From a checkpoint of a small transformer trained on Wikipedia.
Architecture: biases on query, key and value, untied embeddings, normalized queries and keys.
Training: a variant of Adam for these matrices, 363M tokens, 11078 steps.
Each number is 50 + 10 x the weight over its row's rms, rounded and kept within 0 to 99. Layers, rows and columns count from 0. The size before them is the row's rms in percent of the matrix's.

# q: layer 4 attention query, 256x256, rms 0.134, rows 72-124, columns 192-255
# k: layer 4 attention key, 256x256, rms 0.137, rows 72-123, columns 192-255
q72 097:50 53 60 58 42 55 45 45 56 30 51 51 51 34 41 53 30 54 41 60 51 43 27 52 52 71 53 41 59 44 51 62 47 47 49 52 49 66 55 64 44 60 49 47 50 41 35 48 63 43 52 63 26 38 46 48 37 54 43 48 59 63 46 54
k72 106:54 43 45 29 55 39 58 38 48 33 50 48 57 40 56 61 44 44 71 48 50 58 65 44 51 31 51 27 48 53 51 38 39 51 53 62 54 42 53 75 47 70 37 57 51 39 53 57 44 41 44 54 56 12 42 47 52 44 53 51 41 44 48 50
q73 097:51 55 59 46 60 60 68 56 86 41 54 43 49 70 60 31 35 51 41 54 49 57 52 55 41 38 47 41 59 48 60 42 46 44 51 51 42 44 52 64 40 51 55 62 61 72 31 59 42 43 46 72 44 61 42 42 62 55 69 49 44 37 41 54
k73 098:53 53 49 56 55 55 36 52 96 29 48 48 39 54 48 44 44 51 56 52 46 41 41 41 55 60 42 38 41 45 58 46 43 52 44 44 46 57 59 63 48 69 42 45 39 40 53 28 57 48 54 58 55 63 58 37 38 40 33 47 44 47 36 65
q74 100:52 46 44 39 41 50 65 60 45 61 53 51 56 36 51 99 58 57 37 46 31 42 33 58 45 51 59 55 60 45 44 45 57 47 45 41 61 55 55 37 51 57 37 36 57 45 66 55 49 35 58 36 58 58 48 55 49 53 47 46 55 38 45 53
k74 085:55 51 65 57 46 69 42 53 60 60 51 48 37 58 56 89 22 52 60 50 54 46 48 55 50 57 46 72 42 57 53 50 41 51 45 59 56 35 49 53 49 83 54 68 50 50 52 34 59 51 61 47 41 70 51 63 46 56 53 52 50 57 47 54
q75 101:57 41 44 53 64 39 53 55 60 58 54 54 43 43 61 71 62 43 62 45 39 40 62 53 50 48 64 61 57 52 46 64 58 42 55 51 40 40 40 56 41 56 37 21 70 52 41 50 41 44 58 27 56 37 64 50 30 36 57 50 58 44 58 55
k75 099:52 48 53 42 54 45 55 38 75 41 45 46 41 45 67 67 43 60 44 51 59 52 46 45 55 58 55 85 47 55 54 50 49 46 49 54 34 54 50 66 62 48 57 62 36 51 57 46 63 61 40 31 50 36 36 35 60 32 44 66 47 51 52 58
q76 100:50 36 33 51 51 44 33 54 65 39 43 43 49 59 42 39 52 57 47 62 57 51 41 49 40 54 42 57 46 64 71 55 57 60 46 53 39 45 63 44 42 56 41 52 63 61 39 63 56 61 37 51 74 41 44 47 67 33 53 68 34 51 46 45
k76 098:53 58 58 40 44 43 57 71 64 43 55 40 45 61 63 38 55 58 56 52 46 54 58 45 68 48 46 51 53 43 50 49 45 51 55 54 27 52 47 52 61 60 42 54 39 43 59 45 53 57 46 38 34 41 53 45 43 38 50 74 68 48 38 43
q77 113:57 54 64 36 60 56 72 52 53 41 56 41 62 72 49 14 46 47 42 52 74 64 34 40 42 58 39 38 38 41 55 53 44 63 61 51 50 61 45 69 58 20 64 66 37 68 41 50 47 48 38 53 42 42 67 53 55 51 50 29 45 64 34 38
k77 109:38 41 48 51 50 52 39 61 58 41 41 55 50 62 63 17 52 34 48 59 35 34 61 49 46 52 61 42 67 41 45 45 50 47 47 48 56 40 47 56 45 09 31 35 55 36 55 45 49 65 52 48 63 25 41 45 47 54 52 17 58 45 23 48
q78 103:60 59 64 46 65 54 38 49 60 41 54 68 57 61 51 42 76 33 65 58 52 17 71 42 46 52 53 53 45 33 50 28 70 55 47 39 64 67 46 59 30 77 53 43 45 37 45 52 48 52 40 63 57 42 49 68 39 63 54 49 53 63 51 75
k78 115:41 37 45 63 48 53 56 46 58 34 54 43 58 75 40 42 42 34 50 68 52 61 49 48 51 58 49 55 52 64 50 53 57 42 50 45 53 37 51 58 57 99 46 57 47 58 43 50 52 38 60 49 43 31 46 43 52 69 54 49 36 44 61 79
q79 089:41 27 37 42 61 51 52 70 35 30 51 47 42 53 56 44 56 56 44 55 60 38 58 56 48 37 44 62 44 39 52 49 55 55 51 39 43 45 49 45 53 36 59 53 42 33 45 64 39 52 62 51 62 57 53 50 41 48 47 56 53 52 25 35
k79 103:57 63 57 53 50 52 54 91 25 41 51 54 48 52 54 61 55 62 63 73 55 56 53 48 40 63 49 65 43 47 43 60 62 56 53 52 37 53 48 38 54 17 47 47 46 60 55 38 51 67 41 45 42 76 50 51 58 39 58 61 56 50 29 40
q80 117:44 69 43 53 60 62 46 36 40 52 46 55 59 48 41 31 51 51 42 59 46 64 59 43 59 30 42 55 49 64 59 57 40 62 38 40 57 60 51 58 40 47 45 60 52 47 48 66 49 42 34 69 71 56 58 57 47 49 58 70 53 47 49 50
k80 098:70 42 57 51 37 47 61 48 15 54 46 39 47 43 62 66 53 61 70 61 55 48 36 60 52 57 51 49 47 47 48 55 61 45 51 69 66 50 59 50 61 50 45 47 46 52 51 38 56 56 65 62 32 79 55 63 46 50 45 68 54 63 42 52
q81 119:59 28 59 36 42 43 54 60 29 61 47 45 43 37 61 74 56 60 49 43 43 44 77 52 60 35 54 42 59 43 48 44 53 51 52 44 63 52 47 57 58 51 47 63 55 36 76 55 53 45 39 33 62 41 62 53 55 50 51 52 48 22 45 54
k81 093:41 62 39 58 53 46 45 74 27 46 52 58 42 31 58 46 52 59 57 34 52 53 51 57 45 61 48 49 37 50 40 52 63 46 42 46 71 49 53 62 45 55 71 32 51 64 42 52 50 56 57 41 52 35 36 41 42 34 53 58 62 58 45 64
q82 096:59 49 50 49 49 60 49 51 58 44 47 57 42 55 52 42 47 38 69 61 56 58 57 41 43 46 45 59 50 63 43 45 47 49 47 44 51 25 60 53 62 43 40 50 48 67 49 47 69 36 55 44 27 58 58 60 30 37 50 41 35 53 43 39
k82 100:48 45 47 49 42 42 52 57 48 36 57 45 49 47 46 47 51 51 36 56 52 38 47 52 53 47 56 59 65 43 52 54 50 41 57 63 60 68 46 62 38 51 63 54 54 33 43 61 39 44 36 40 58 58 33 61 63 36 59 43 66 47 46 27
q83 100:57 28 53 68 65 39 58 50 36 40 54 39 51 30 37 49 37 54 49 40 62 46 43 53 62 39 52 60 73 69 61 60 42 48 44 38 46 52 33 47 45 43 41 51 55 47 61 38 55 59 29 39 63 45 65 36 62 35 71 43 63 48 52 52
k83 101:58 67 44 45 45 53 49 37 36 35 50 58 49 46 46 43 43 55 42 39 41 54 54 47 48 59 31 60 26 48 52 39 52 45 47 51 55 53 44 38 56 53 48 54 48 65 46 51 56 49 64 34 37 43 49 49 50 32 43 33 42 53 50 57
q84 094:41 52 54 58 55 50 42 54 46 36 58 55 51 41 57 50 52 49 33 46 56 47 61 48 39 52 44 45 47 42 53 59 49 35 54 56 25 47 54 51 44 58 47 37 44 56 61 62 55 46 75 40 42 59 43 57 46 47 49 51 50 14 49 43
k84 106:46 42 47 63 46 48 59 63 45 28 50 36 49 42 41 54 49 38 61 50 41 47 42 56 61 63 54 40 50 49 52 45 54 52 50 51 21 50 51 61 53 55 61 40 51 46 40 47 47 36 41 51 57 57 59 63 62 61 32 67 37 52 59 61
q85 096:53 46 61 49 62 63 56 49 38 51 46 49 44 43 67 48 62 40 30 49 52 45 46 56 66 59 47 58 60 33 37 51 43 54 42 36 59 46 37 51 57 41 49 60 66 44 49 66 41 59 33 59 37 56 40 57 64 53 43 58 38 52 34 47
k85 109:33 47 51 49 45 65 42 46 23 43 54 41 53 48 34 32 41 38 68 57 48 48 44 40 41 54 49 64 41 57 56 48 53 47 57 39 52 51 55 62 43 41 55 44 43 53 47 35 57 43 62 52 49 53 60 39 34 67 60 60 53 55 31 41
q86 094:63 58 29 54 51 32 60 58 51 40 40 42 47 38 61 43 44 39 30 45 63 65 57 46 55 70 50 56 51 54 41 47 47 34 53 58 44 52 47 58 43 21 48 36 47 48 61 23 40 29 56 36 45 43 38 55 57 47 57 57 23 53 64 53
k86 103:46 39 71 47 60 69 50 60 51 47 51 48 54 38 42 37 47 47 57 46 33 35 43 56 52 46 51 40 57 47 47 46 47 38 53 32 44 44 39 62 54 00 52 54 49 59 54 63 57 43 47 42 61 40 64 50 40 56 41 66 80 50 79 54
q87 093:37 59 73 52 35 62 53 45 49 75 47 52 43 61 30 47 65 34 47 53 37 74 42 54 41 58 58 51 63 50 51 39 44 48 47 44 37 43 53 44 39 43 62 62 36 53 54 64 44 58 71 43 46 56 33 49 52 47 34 49 27 50 43 54
k87 102:49 36 32 58 56 56 39 47 45 84 52 45 49 65 46 34 35 41 57 49 58 21 43 55 47 60 48 46 38 58 51 50 61 47 51 45 37 50 61 52 56 30 54 34 52 44 35 39 52 29 35 39 50 49 57 59 45 60 57 53 66 51 39 61
q88 099:46 49 50 49 59 61 59 43 56 44 48 48 47 49 59 49 47 43 23 59 40 24 36 59 69 48 54 53 55 39 55 48 62 45 54 44 53 66 18 69 63 53 42 50 47 51 48 58 54 57 44 54 42 42 69 45 67 40 48 35 27 43 38 55
k88 110:50 55 49 46 49 40 49 57 62 25 31 48 47 38 53 39 46 51 67 60 60 74 61 50 44 54 50 53 36 55 49 55 47 45 46 55 39 48 72 79 46 51 56 51 56 54 55 45 42 49 57 43 52 40 39 46 38 26 56 28 70 53 39 61
q89 088:41 32 45 51 51 40 43 36 53 67 51 60 58 41 63 91 58 64 48 57 33 45 48 54 71 42 57 32 63 44 61 37 54 56 60 43 58 38 53 61 50 70 40 39 67 60 57 59 58 74 49 38 43 56 44 45 42 57 62 56 39 41 45 41
k89 097:44 65 54 54 53 53 53 24 50 76 46 50 49 49 42 71 40 46 48 63 52 56 44 48 38 58 46 18 35 53 51 55 44 39 40 44 66 52 45 76 51 75 61 51 43 43 39 37 34 54 56 39 61 36 50 30 57 51 51 57 48 59 43 42
q90 112:38 69 36 42 27 51 47 47 47 49 47 46 60 65 59 63 41 45 50 55 31 60 54 46 53 55 52 61 56 42 35 57 53 43 35 47 34 48 34 62 35 42 67 60 49 42 70 63 33 44 49 33 62 40 49 57 67 56 47 60 57 49 46 63
k90 110:61 32 66 60 48 49 54 33 42 43 51 48 51 64 39 31 47 44 51 56 63 42 31 62 50 50 42 70 47 53 58 45 48 34 50 51 29 57 57 62 49 33 44 39 48 52 37 49 60 38 57 50 52 45 47 52 33 58 48 47 46 41 47 68
q91 105:57 60 59 42 45 52 52 67 29 54 41 53 56 58 45 50 66 60 68 47 59 30 59 48 50 21 52 41 43 52 38 40 56 45 59 61 63 50 45 49 49 71 48 49 54 34 60 62 43 49 75 54 48 60 42 51 40 49 67 47 42 67 52 41
k91 110:62 43 30 66 47 54 48 78 31 59 48 54 55 62 50 46 58 46 42 49 41 62 48 55 40 57 53 21 48 54 52 59 48 47 47 40 64 44 53 59 49 95 52 59 49 55 42 46 46 59 38 55 49 79 57 44 52 57 47 43 50 43 50 39
q92 103:58 67 71 61 44 46 44 68 29 38 49 58 53 67 59 60 51 60 43 38 47 47 55 48 49 59 51 40 43 40 52 32 41 34 36 41 39 48 45 32 29 50 52 52 36 33 46 74 58 60 55 38 65 35 38 49 37 66 57 51 37 46 48 43
k92 106:57 44 31 34 50 59 59 77 27 17 47 50 43 71 59 49 59 73 51 38 56 53 47 58 43 51 42 39 57 47 48 54 39 62 69 58 46 54 51 30 70 48 41 37 61 53 58 45 47 54 41 23 53 38 51 47 55 59 50 55 70 56 54 32
q93 092:76 40 56 56 54 54 36 77 57 46 49 52 44 53 67 61 44 47 67 56 54 65 51 45 44 56 46 39 47 43 42 46 45 39 48 53 50 48 41 14 52 50 35 58 47 53 47 32 62 65 64 44 54 51 41 34 59 54 60 46 39 48 47 45
k93 096:32 58 49 51 53 52 47 78 81 33 47 49 59 39 36 34 43 44 40 56 42 44 37 46 49 54 54 43 50 67 58 62 54 43 36 38 40 59 55 17 47 57 63 45 53 45 45 49 44 51 45 31 46 64 64 46 44 27 44 56 59 55 48 41
q94 103:58 50 40 52 53 51 51 37 51 48 51 49 50 54 61 36 48 53 26 40 45 46 48 52 43 48 31 44 47 48 56 34 54 24 55 48 47 57 41 66 49 43 52 43 50 54 53 36 54 58 46 53 55 58 41 44 54 55 78 59 63 98 44 49
k94 100:57 52 60 50 56 51 59 42 47 59 46 52 43 66 52 40 46 46 58 45 57 56 54 50 52 51 47 33 61 51 57 59 37 60 53 44 54 50 48 74 54 30 41 56 52 50 49 50 42 54 53 58 55 69 58 53 46 54 33 44 41 34 42 35
q95 100:47 52 41 40 58 56 41 57 62 30 45 40 53 57 59 44 37 47 56 62 55 39 66 57 59 42 50 34 51 66 52 40 56 48 59 57 43 53 50 44 52 68 36 59 50 66 32 45 58 57 37 69 54 46 56 51 40 53 69 55 58 64 50 67
k95 095:50 57 49 53 41 49 47 72 74 42 46 59 55 49 54 80 45 46 49 64 40 56 46 47 52 52 50 22 52 54 61 52 56 53 41 56 57 56 56 34 52 81 54 43 43 42 53 55 39 50 50 40 58 43 43 56 59 40 44 54 48 46 76 71
q96 108:71 30 77 57 75 57 47 52 59 37 57 48 46 60 54 51 46 47 36 52 51 53 54 43 46 55 63 60 53 56 49 46 48 62 74 43 54 39 46 39 59 45 57 56 40 70 34 50 42 41 44 55 43 42 55 42 52 44 56 40 53 41 57 52
k96 114:44 63 30 47 49 46 49 43 78 14 37 46 55 52 55 50 51 62 50 49 56 52 53 46 59 55 44 78 36 54 57 50 49 48 28 47 51 54 55 35 44 44 41 53 57 34 63 53 48 57 54 46 45 43 48 51 49 26 38 52 47 54 51 55
q97 097:38 51 32 50 44 36 52 70 74 67 58 59 57 51 53 55 44 67 50 46 49 54 50 58 54 43 50 43 58 47 39 37 37 40 57 58 36 38 69 55 33 63 38 43 43 66 49 50 36 55 53 61 64 49 48 60 54 70 52 70 60 48 28 59
k97 103:67 36 61 52 54 47 54 76 99 74 46 55 54 47 56 62 43 36 45 52 49 40 55 43 48 47 49 40 45 46 42 46 60 55 51 41 33 65 32 58 57 74 50 52 50 54 51 50 60 53 40 43 42 53 43 36 39 58 57 73 39 50 31 75
q98 103:72 39 53 53 48 37 45 38 59 38 58 47 53 57 57 34 45 62 38 42 55 54 69 45 56 37 37 51 59 65 55 48 44 29 52 53 61 42 39 58 46 46 50 37 44 44 39 28 59 45 44 54 62 31 62 51 65 49 45 60 34 55 64 38
k98 103:34 54 36 49 50 51 54 31 70 39 46 51 47 49 50 31 57 54 50 24 50 47 48 39 50 50 63 49 43 39 47 40 71 65 50 44 55 51 49 69 57 30 52 53 46 63 57 66 46 53 53 41 49 31 36 43 43 55 57 81 68 48 58 35
q99 097:42 60 52 40 54 41 48 49 54 56 39 45 51 43 37 48 44 56 44 55 74 48 48 58 37 52 58 59 64 37 52 35 56 53 49 56 73 35 54 25 38 61 56 53 49 66 31 51 58 43 54 52 42 64 60 39 62 42 26 56 70 55 55 71
k99 113:30 39 46 60 53 51 54 45 38 63 47 44 64 31 50 55 57 52 60 44 37 51 59 51 61 47 61 61 41 63 55 51 65 43 53 53 70 63 56 23 51 58 52 44 56 35 54 56 44 37 55 51 53 64 43 41 32 43 53 73 26 53 67 70
q100 109:37 50 51 59 53 52 34 46 80 45 41 59 56 65 38 36 47 42 55 61 42 51 41 50 58 47 37 61 36 54 42 59 53 36 58 52 67 69 58 54 60 70 67 63 56 53 51 33 37 61 48 46 60 52 42 36 47 40 35 52 63 70 67 63
k100 106:44 42 40 56 48 44 57 49 95 55 53 45 47 64 52 57 42 49 49 54 58 62 45 51 43 45 47 78 49 36 61 48 52 50 45 47 46 47 61 55 46 76 32 49 44 41 53 58 61 49 48 44 50 48 60 53 45 38 51 54 33 51 76 52
q101 102:43 34 41 49 52 37 39 62 31 51 47 52 42 41 56 51 50 65 54 60 62 45 56 39 35 42 43 30 52 66 52 42 50 52 68 63 55 39 56 65 44 27 35 43 43 64 66 53 52 52 57 29 55 37 57 46 63 61 63 54 44 58 33 40
k101 108:53 60 62 57 52 60 61 77 30 54 58 44 53 39 44 46 49 42 55 59 41 56 41 43 59 62 50 19 48 46 46 57 45 47 45 40 57 52 56 64 53 20 56 61 52 48 49 54 46 40 37 30 48 43 49 52 38 65 35 26 61 46 17 45
q102 107:35 40 40 44 39 61 61 44 60 61 53 43 53 37 50 78 41 62 40 62 44 63 34 55 36 64 59 42 18 42 44 42 58 33 65 57 51 65 46 39 55 51 65 66 48 47 70 35 46 47 33 36 48 54 67 45 35 62 48 54 59 48 52 55
k102 105:44 57 53 44 55 52 51 27 61 56 31 52 46 43 62 62 33 66 61 80 56 39 61 53 51 43 46 50 68 64 51 50 28 59 48 43 54 39 51 54 56 37 41 43 57 45 53 59 48 53 57 42 57 51 47 32 57 33 59 51 42 49 60 42
q103 089:51 46 50 49 53 38 54 62 50 63 49 46 51 46 47 68 52 53 60 34 55 34 53 60 46 34 75 43 67 32 39 52 37 48 48 41 54 41 43 45 41 64 53 41 58 48 63 67 52 46 64 52 46 47 39 55 76 51 57 47 52 41 60 53
k103 105:66 48 39 41 40 38 52 71 57 74 52 52 47 34 55 76 53 64 44 34 53 52 51 46 45 59 62 55 53 55 48 40 70 57 57 74 45 55 56 58 56 64 40 48 49 46 56 46 54 65 47 52 52 43 51 69 43 40 49 62 59 43 56 73
q104 097:59 76 56 68 42 39 48 52 36 36 44 54 52 65 56 40 61 45 52 45 59 60 47 47 43 57 39 59 51 54 60 45 46 52 50 37 34 40 53 53 44 37 63 56 67 47 18 48 35 45 29 30 57 57 43 57 43 48 57 43 41 37 54 50
k104 117:44 40 34 37 54 51 52 61 21 38 65 54 45 62 48 45 61 59 51 53 54 39 53 50 48 44 59 75 52 38 37 55 53 53 57 53 43 59 46 73 50 29 45 45 38 46 60 50 65 44 63 20 49 57 54 68 62 45 46 41 63 53 42 52
q105 111:63 54 40 44 57 55 62 59 38 43 46 47 51 52 60 38 49 45 37 35 47 63 51 42 64 38 53 56 28 46 44 60 45 37 37 43 46 52 36 63 74 32 48 49 45 41 72 48 62 59 60 45 62 42 55 47 51 37 54 54 59 51 34 34
k105 110:53 49 60 50 38 47 50 69 41 28 41 65 38 33 51 29 46 61 66 36 50 37 52 58 38 62 53 54 54 47 55 45 51 56 58 58 55 51 56 51 43 32 46 53 48 57 41 43 44 52 40 53 48 49 48 56 46 46 48 54 46 58 31 20
q106 104:39 57 59 48 40 41 65 50 44 60 47 54 45 58 57 80 70 58 48 49 43 57 62 54 49 48 64 54 56 65 42 52 59 61 53 43 58 43 64 29 86 48 55 50 49 50 60 41 40 53 47 39 48 50 54 44 36 46 45 43 50 43 38 51
k106 095:46 49 44 53 55 43 45 46 61 45 50 53 57 57 56 68 52 63 45 60 54 52 56 56 51 56 43 70 37 54 49 51 49 46 45 57 54 56 45 22 36 37 55 42 51 43 42 57 63 67 58 58 49 43 34 52 59 57 44 35 53 45 42 78
q107 099:46 40 56 43 45 37 33 48 47 58 63 60 52 53 55 65 58 47 54 33 63 58 54 47 48 42 63 66 52 37 33 38 55 44 54 56 43 47 50 45 17 57 38 29 45 41 53 59 51 30 52 45 30 50 62 68 42 52 49 53 48 44 49 52
k107 106:51 53 45 60 51 64 53 22 50 44 58 46 50 70 43 54 47 40 42 38 39 34 45 53 52 56 56 70 52 53 54 61 41 50 55 50 39 48 48 49 63 64 61 64 52 51 52 33 50 36 56 50 65 43 46 48 56 56 46 55 44 44 37 57
q108 106:35 47 55 26 62 37 62 68 51 71 54 48 45 43 55 79 50 45 55 39 49 67 52 60 63 63 72 48 52 42 42 39 49 42 61 60 54 53 46 36 52 43 31 54 60 41 56 43 52 55 69 38 48 60 22 49 44 30 61 37 70 42 56 49
k108 097:49 56 42 67 48 56 39 61 63 74 59 49 47 42 47 48 56 46 52 49 48 43 58 48 48 41 44 41 53 49 46 63 54 47 44 44 58 49 50 36 54 41 72 39 39 62 47 52 53 65 42 44 53 59 66 37 55 29 41 23 22 49 60 71
q109 096:40 44 36 59 60 60 32 58 40 60 47 53 37 50 42 43 45 36 62 40 42 46 57 50 36 56 61 65 47 37 40 51 62 39 49 40 44 56 27 54 51 45 59 37 64 57 37 42 48 35 46 46 36 55 46 60 52 67 61 47 58 65 71 57
k109 106:60 45 58 48 50 48 63 72 35 57 61 49 51 57 53 45 46 23 40 38 53 55 40 45 63 44 51 60 60 51 50 51 60 60 46 49 37 45 54 56 38 37 46 54 38 53 49 55 53 38 57 67 47 55 56 55 49 77 42 28 38 36 80 45
q110 091:48 49 57 37 62 48 61 52 46 40 50 53 39 53 41 23 59 32 49 54 47 43 53 36 58 56 29 62 70 32 64 56 52 51 64 48 50 45 48 63 37 47 63 41 32 37 51 58 35 63 47 57 50 39 71 52 39 33 61 42 67 46 45 46
k110 099:41 50 47 63 49 60 42 62 52 29 59 43 47 41 47 23 43 40 45 77 54 53 47 43 43 50 56 65 38 53 47 48 60 45 50 47 63 53 55 50 56 50 42 49 53 61 62 36 54 48 54 51 52 36 45 31 56 60 37 41 31 49 51 71
q111 100:38 43 38 44 32 43 44 50 44 62 67 56 55 56 20 62 72 48 45 57 36 65 51 40 37 52 66 36 63 46 57 38 58 44 82 42 53 53 52 50 43 40 37 42 42 40 37 42 68 48 53 48 51 62 60 39 53 55 53 59 65 49 70 57
k111 107:53 44 54 62 63 58 56 46 41 71 50 49 50 57 57 61 47 38 55 64 42 35 50 50 53 55 53 20 47 55 57 57 52 61 29 67 53 35 50 71 52 40 54 41 52 61 61 57 47 53 53 69 42 40 51 52 39 61 39 62 28 53 80 70
q112 093:70 57 54 59 44 50 50 50 46 62 49 46 40 46 35 52 50 50 59 43 46 65 54 53 41 60 62 35 52 57 39 41 52 61 52 58 51 54 53 45 56 28 45 48 55 50 34 54 58 37 43 49 46 68 43 55 43 35 53 49 64 52 57 46
k112 097:57 45 42 44 45 62 52 33 55 66 59 60 43 62 54 50 56 46 52 21 61 39 51 58 48 52 46 40 50 53 49 61 40 53 57 54 62 50 57 38 46 19 59 44 52 45 65 45 51 48 54 62 46 68 47 66 57 45 53 47 41 46 53 59
q113 098:55 55 58 47 42 49 47 61 52 55 40 59 49 54 30 36 68 26 55 54 27 35 44 42 37 64 49 61 39 36 49 45 53 41 42 43 49 40 61 37 53 53 52 55 60 57 39 39 38 50 55 82 36 36 57 64 55 76 36 55 67 48 40 57
k113 106:55 34 47 55 52 52 53 67 57 70 54 42 55 59 51 38 42 43 45 59 66 50 41 51 48 50 55 60 64 50 42 53 51 53 60 53 60 49 44 26 42 44 41 37 43 48 46 48 52 49 57 87 62 40 40 50 40 61 50 55 32 53 41 46
q114 100:48 51 64 37 38 44 53 42 60 29 50 59 64 58 46 37 57 42 34 44 37 65 57 41 51 37 38 46 61 62 49 40 44 42 51 55 46 47 47 43 49 52 44 42 54 70 27 40 50 51 68 67 54 55 45 59 33 28 44 70 38 55 67 51
k114 104:51 49 48 42 50 43 53 34 75 26 45 46 51 60 55 49 61 48 58 36 49 35 50 51 55 54 44 44 40 58 47 70 55 45 51 42 47 53 52 50 52 70 55 48 50 33 70 49 55 63 37 55 56 55 54 46 54 44 56 84 63 49 70 55
q115 113:48 52 45 27 50 44 31 57 42 45 48 32 43 47 42 85 77 52 64 64 56 55 46 53 51 47 63 55 57 44 45 49 62 55 51 49 58 59 49 53 62 44 80 53 29 52 63 51 63 37 77 24 52 36 58 44 39 57 38 54 43 43 54 45
k115 096:41 39 53 53 43 51 59 59 51 41 49 60 57 57 49 56 52 46 38 71 38 48 56 52 54 49 61 50 44 60 46 50 53 49 54 49 57 39 42 79 46 31 30 49 65 44 49 54 38 45 37 34 40 44 54 47 53 58 46 76 71 48 59 30
q116 105:54 56 48 61 33 47 49 59 56 48 52 37 46 49 40 45 66 47 63 28 66 54 60 38 58 41 48 50 66 63 37 57 51 53 40 52 45 39 42 50 51 35 51 37 59 77 36 46 45 47 50 40 20 60 43 43 59 50 48 41 50 51 47 44
k116 111:46 48 53 46 54 53 54 68 62 45 53 62 51 67 36 41 60 41 39 16 36 36 39 45 50 47 54 59 54 36 53 47 42 46 53 39 54 57 54 50 49 19 54 54 46 45 48 44 51 44 50 59 59 86 56 48 39 57 61 30 36 45 50 33
q117 100:54 45 46 47 54 58 56 34 49 49 55 33 50 64 59 64 51 58 74 59 64 49 54 57 60 46 60 43 48 63 50 73 57 49 63 61 36 70 43 48 54 59 54 52 49 54 42 75 44 57 48 21 48 36 45 37 65 31 56 46 33 31 50 46
k117 102:56 55 42 49 46 37 47 18 41 69 57 60 43 72 52 82 55 49 29 54 36 46 56 39 45 54 39 35 48 56 37 29 62 52 37 54 44 33 51 58 55 35 49 41 48 53 53 41 59 68 51 20 58 33 50 54 47 47 49 40 63 46 54 40
q118 094:50 39 63 26 56 62 62 59 26 54 48 54 44 49 38 53 56 48 68 37 53 58 44 59 61 47 50 44 50 31 57 51 52 55 25 38 43 45 34 26 51 43 45 50 43 38 63 49 46 62 36 47 55 59 50 65 65 59 63 48 33 35 50 65
k118 103:61 56 36 45 45 47 55 58 33 45 51 61 41 44 60 30 41 58 47 46 54 39 62 49 47 47 57 57 63 48 48 54 56 49 66 65 52 54 55 18 47 50 48 46 46 65 54 52 60 67 51 50 48 50 46 56 47 64 52 62 62 47 48 81
q119 101:48 40 31 52 63 49 60 61 43 55 53 34 55 49 48 57 51 48 46 45 46 44 47 52 46 67 59 68 37 49 50 47 48 43 50 46 69 54 59 43 41 50 33 56 55 60 61 68 53 58 53 45 52 47 60 46 45 38 37 59 56 39 45 54
k119 098:52 53 54 57 52 62 44 65 33 46 43 56 40 39 54 57 38 48 45 34 54 50 52 47 45 52 39 75 57 54 45 54 63 45 53 53 70 41 37 50 62 42 54 41 43 34 45 37 53 57 52 59 45 29 43 39 54 23 56 44 43 53 37 62
q120 095:50 79 51 49 51 44 64 41 46 44 39 55 50 41 46 53 45 56 44 59 61 61 45 61 46 59 54 54 53 55 53 63 52 31 60 65 49 53 58 63 55 46 57 31 38 49 42 49 62 51 46 45 30 69 62 38 29 48 72 51 60 67 55 51
k120 102:48 36 51 53 49 56 42 21 35 37 52 47 58 49 39 46 47 50 47 62 46 54 50 41 55 35 51 38 49 42 41 39 56 56 38 35 46 50 36 70 48 47 42 58 56 54 56 50 42 46 56 45 45 67 46 52 63 66 37 66 34 50 41 46
q121 096:60 56 53 49 59 62 70 49 44 54 43 43 42 47 44 53 40 32 39 37 50 53 34 55 43 50 47 69 56 50 57 42 51 52 47 51 45 40 51 63 47 37 48 61 36 40 43 41 35 53 61 61 60 51 45 49 44 69 44 50 59 41 56 41
k121 101:66 39 53 50 56 53 32 46 24 63 55 61 50 43 62 34 41 35 59 41 43 52 64 51 54 49 50 63 58 49 47 56 44 45 49 61 55 43 42 58 58 33 48 48 60 57 45 55 53 42 35 68 35 40 54 41 56 70 58 40 44 46 67 34
q122 106:43 63 57 48 69 55 47 44 56 72 51 50 43 70 46 48 49 55 50 53 59 63 45 53 28 44 42 66 44 65 56 39 45 39 56 60 49 71 61 51 57 51 58 46 68 53 44 36 52 62 57 61 55 49 56 46 43 37 62 55 54 51 51 48
k122 106:49 43 48 50 43 44 46 45 48 78 47 38 41 53 63 62 46 42 46 43 40 53 53 47 63 42 52 58 62 37 44 59 45 47 46 60 55 44 46 59 44 53 39 56 40 46 59 49 55 55 40 73 50 63 51 45 52 35 59 40 46 47 57 41
q123 103:48 33 40 30 59 45 55 50 48 58 36 57 50 32 46 87 40 57 55 59 49 56 45 51 49 60 36 61 39 33 39 38 41 34 63 55 52 52 56 34 54 57 59 37 56 52 54 48 49 29 61 49 30 55 49 41 44 53 50 55 49 54 38 60
k123 103:56 65 62 38 44 52 54 54 61 53 44 45 49 29 54 86 54 58 58 60 49 46 60 46 50 47 48 64 64 64 45 56 59 59 47 55 44 49 45 45 45 65 40 63 43 41 59 48 58 47 47 54 61 59 51 47 50 48 60 71 52 50 30 48
q124 096:62 60 40 48 60 67 60 47 63 70 48 40 53 62 57 55 47 47 51 34 19 59 54 66 36 54 57 46 39 57 42 65 57 50 49 60 40 52 66 57 48 49 68 36 50 48 60 53 46 47 70 36 52 58 59 50 50 48 39 47 58 39 55 52